python train.py --head_dim=32 --d_mlp=384 --norm="rmsnorm" --init_std_qkv=0.0434 --lr=0.00159 --final_lr_fraction=0.0 --seq_len=512 --doc_mask=true --steps=10453
Each number is 500 + 50 x the weight over its row's rms, rounded and kept within 0 to 999. Layers, rows and columns count from 0. Numbers have three digits each. The size before them is the row's rms in percent of the matrix's.

# layer 2 MLP down, 192x384, rms 0.0898, rows 178-191, columns 0-95
092:560472449408435507542566623490449588368524439420542458491551469481548552461458521542530480445566454458510500546493507574505474446493531432533571408469452492489462500456404619566511518442526467511395482504562461520597357597557519553548525578487495587471524465489529490441454399482458492487
106:492554430412501501440525484489524542589540517454542524539399528474478434574464493499508495429473558499488495513409445550499514490535579534585425534445463540453455497583452548386496471542448504474435628470523516427539548489446525460470457589418377458430483442509480553586380540462524450461
090:469415542444552536507551559426458569519469541481490436559537455469495530453548529552557557458528549576431492479443499526453477529547559424575508467557484570500521390481554624509561497506562527540532461480462494457478446451531467474478486543476583509569528523479496400386581541421490537520
100:553502452484498541469544439499515507498522531510505516449554518570480569520584513540524558472499574518520491466537450564558463497516499519519424472465518457583506497581506495477543472504426479428490473511451596566470547534450473577510463539434487499492515492436584453510426512467536518442
093:525527585547377473477411500509556452506546588536477440454459462489495501415527568474503584488508552491555462494567546469534480498491531571607531460549542502501578512489493528468424530409527485400513431516487512511510450476567539503611530532528483533494456524574525363435476400505487440431
108:481560522413516451394477499567494491475473489510481467451577471520589482509512526481481507493576447509557493439477504606487538518539443518504522539510454536463519538485475469531462645454452461512497525542433539514550538559499492424544523527508496479526482541563492458396516405445464487526
096:429478488470504582482436517526466529499455404477499495417425586493507538448652545502598496542525501557543411533512491456536462502471477471438519527428454495544545479476497562573450502437512581613525468536441583500506557501568474483454509507486413554545508518591596493522521573442528534461
087:500533496576476466518546457566466494447589544441543586491534452516557568514460514519437505472532502499421638547451531463542448531564480524498537424492510447436485573496459584567505572574397531477533443407565494576561484585465478493428460523523585447560409545590465497558476484533518539528
112:554431475483533452390643492538439455499422500570497482520518473489454389468506377480505517476503470558429511505503492365451530467445522504454589472497513481525491527454428518515522542511474459488429505463632563445500507537547518524542611450432545540518505506555458486580496411519536498481
103:394492431506500508494461536514555489504428574576475482490477385485557587555442502529521490463557613430525453530487415507542478522436576556492590506540527519593466519555454481460576475524490448525533469557571543451398540526518479541455539489486520507564538469572492461566532565533492513540
110:557519436512483602544470449496490552436498419502463448486564463467529541571520506545438520549540436539490497565522501490512451513552571506474473527446467461577476499467533502457387551461493519483497628473490432554541562625494496504495504496467489455464613386450582453507493490412452545438
105:500510521569542381487559464556519517400568532514519407531381564483459445565478538530489426461375442477420551514522500486462592545482510420451497533483531501544541533451387492501493491505550550538554578524401549537472545466507440426504476498539482506645543473465565579516442537430552487503
101:482542526474483493478508443470497554597485468582452560475528409477494493518496492609453413494526522562582611509471545517514377435645454519499478484425489576515509494504533497421512547384498479459523526406544508495432536556528577460576521520581506377555462489514487502554548430593398539518
097:541505489497438616483497510516573444518618467421514494439393511450539493509461455555483535537541507481494533415560493428489551441569599505506499600455494633470508498531529463480467534534462498479609549512522514553418456424549473451403504629504525481521492449500526460516487540433481526582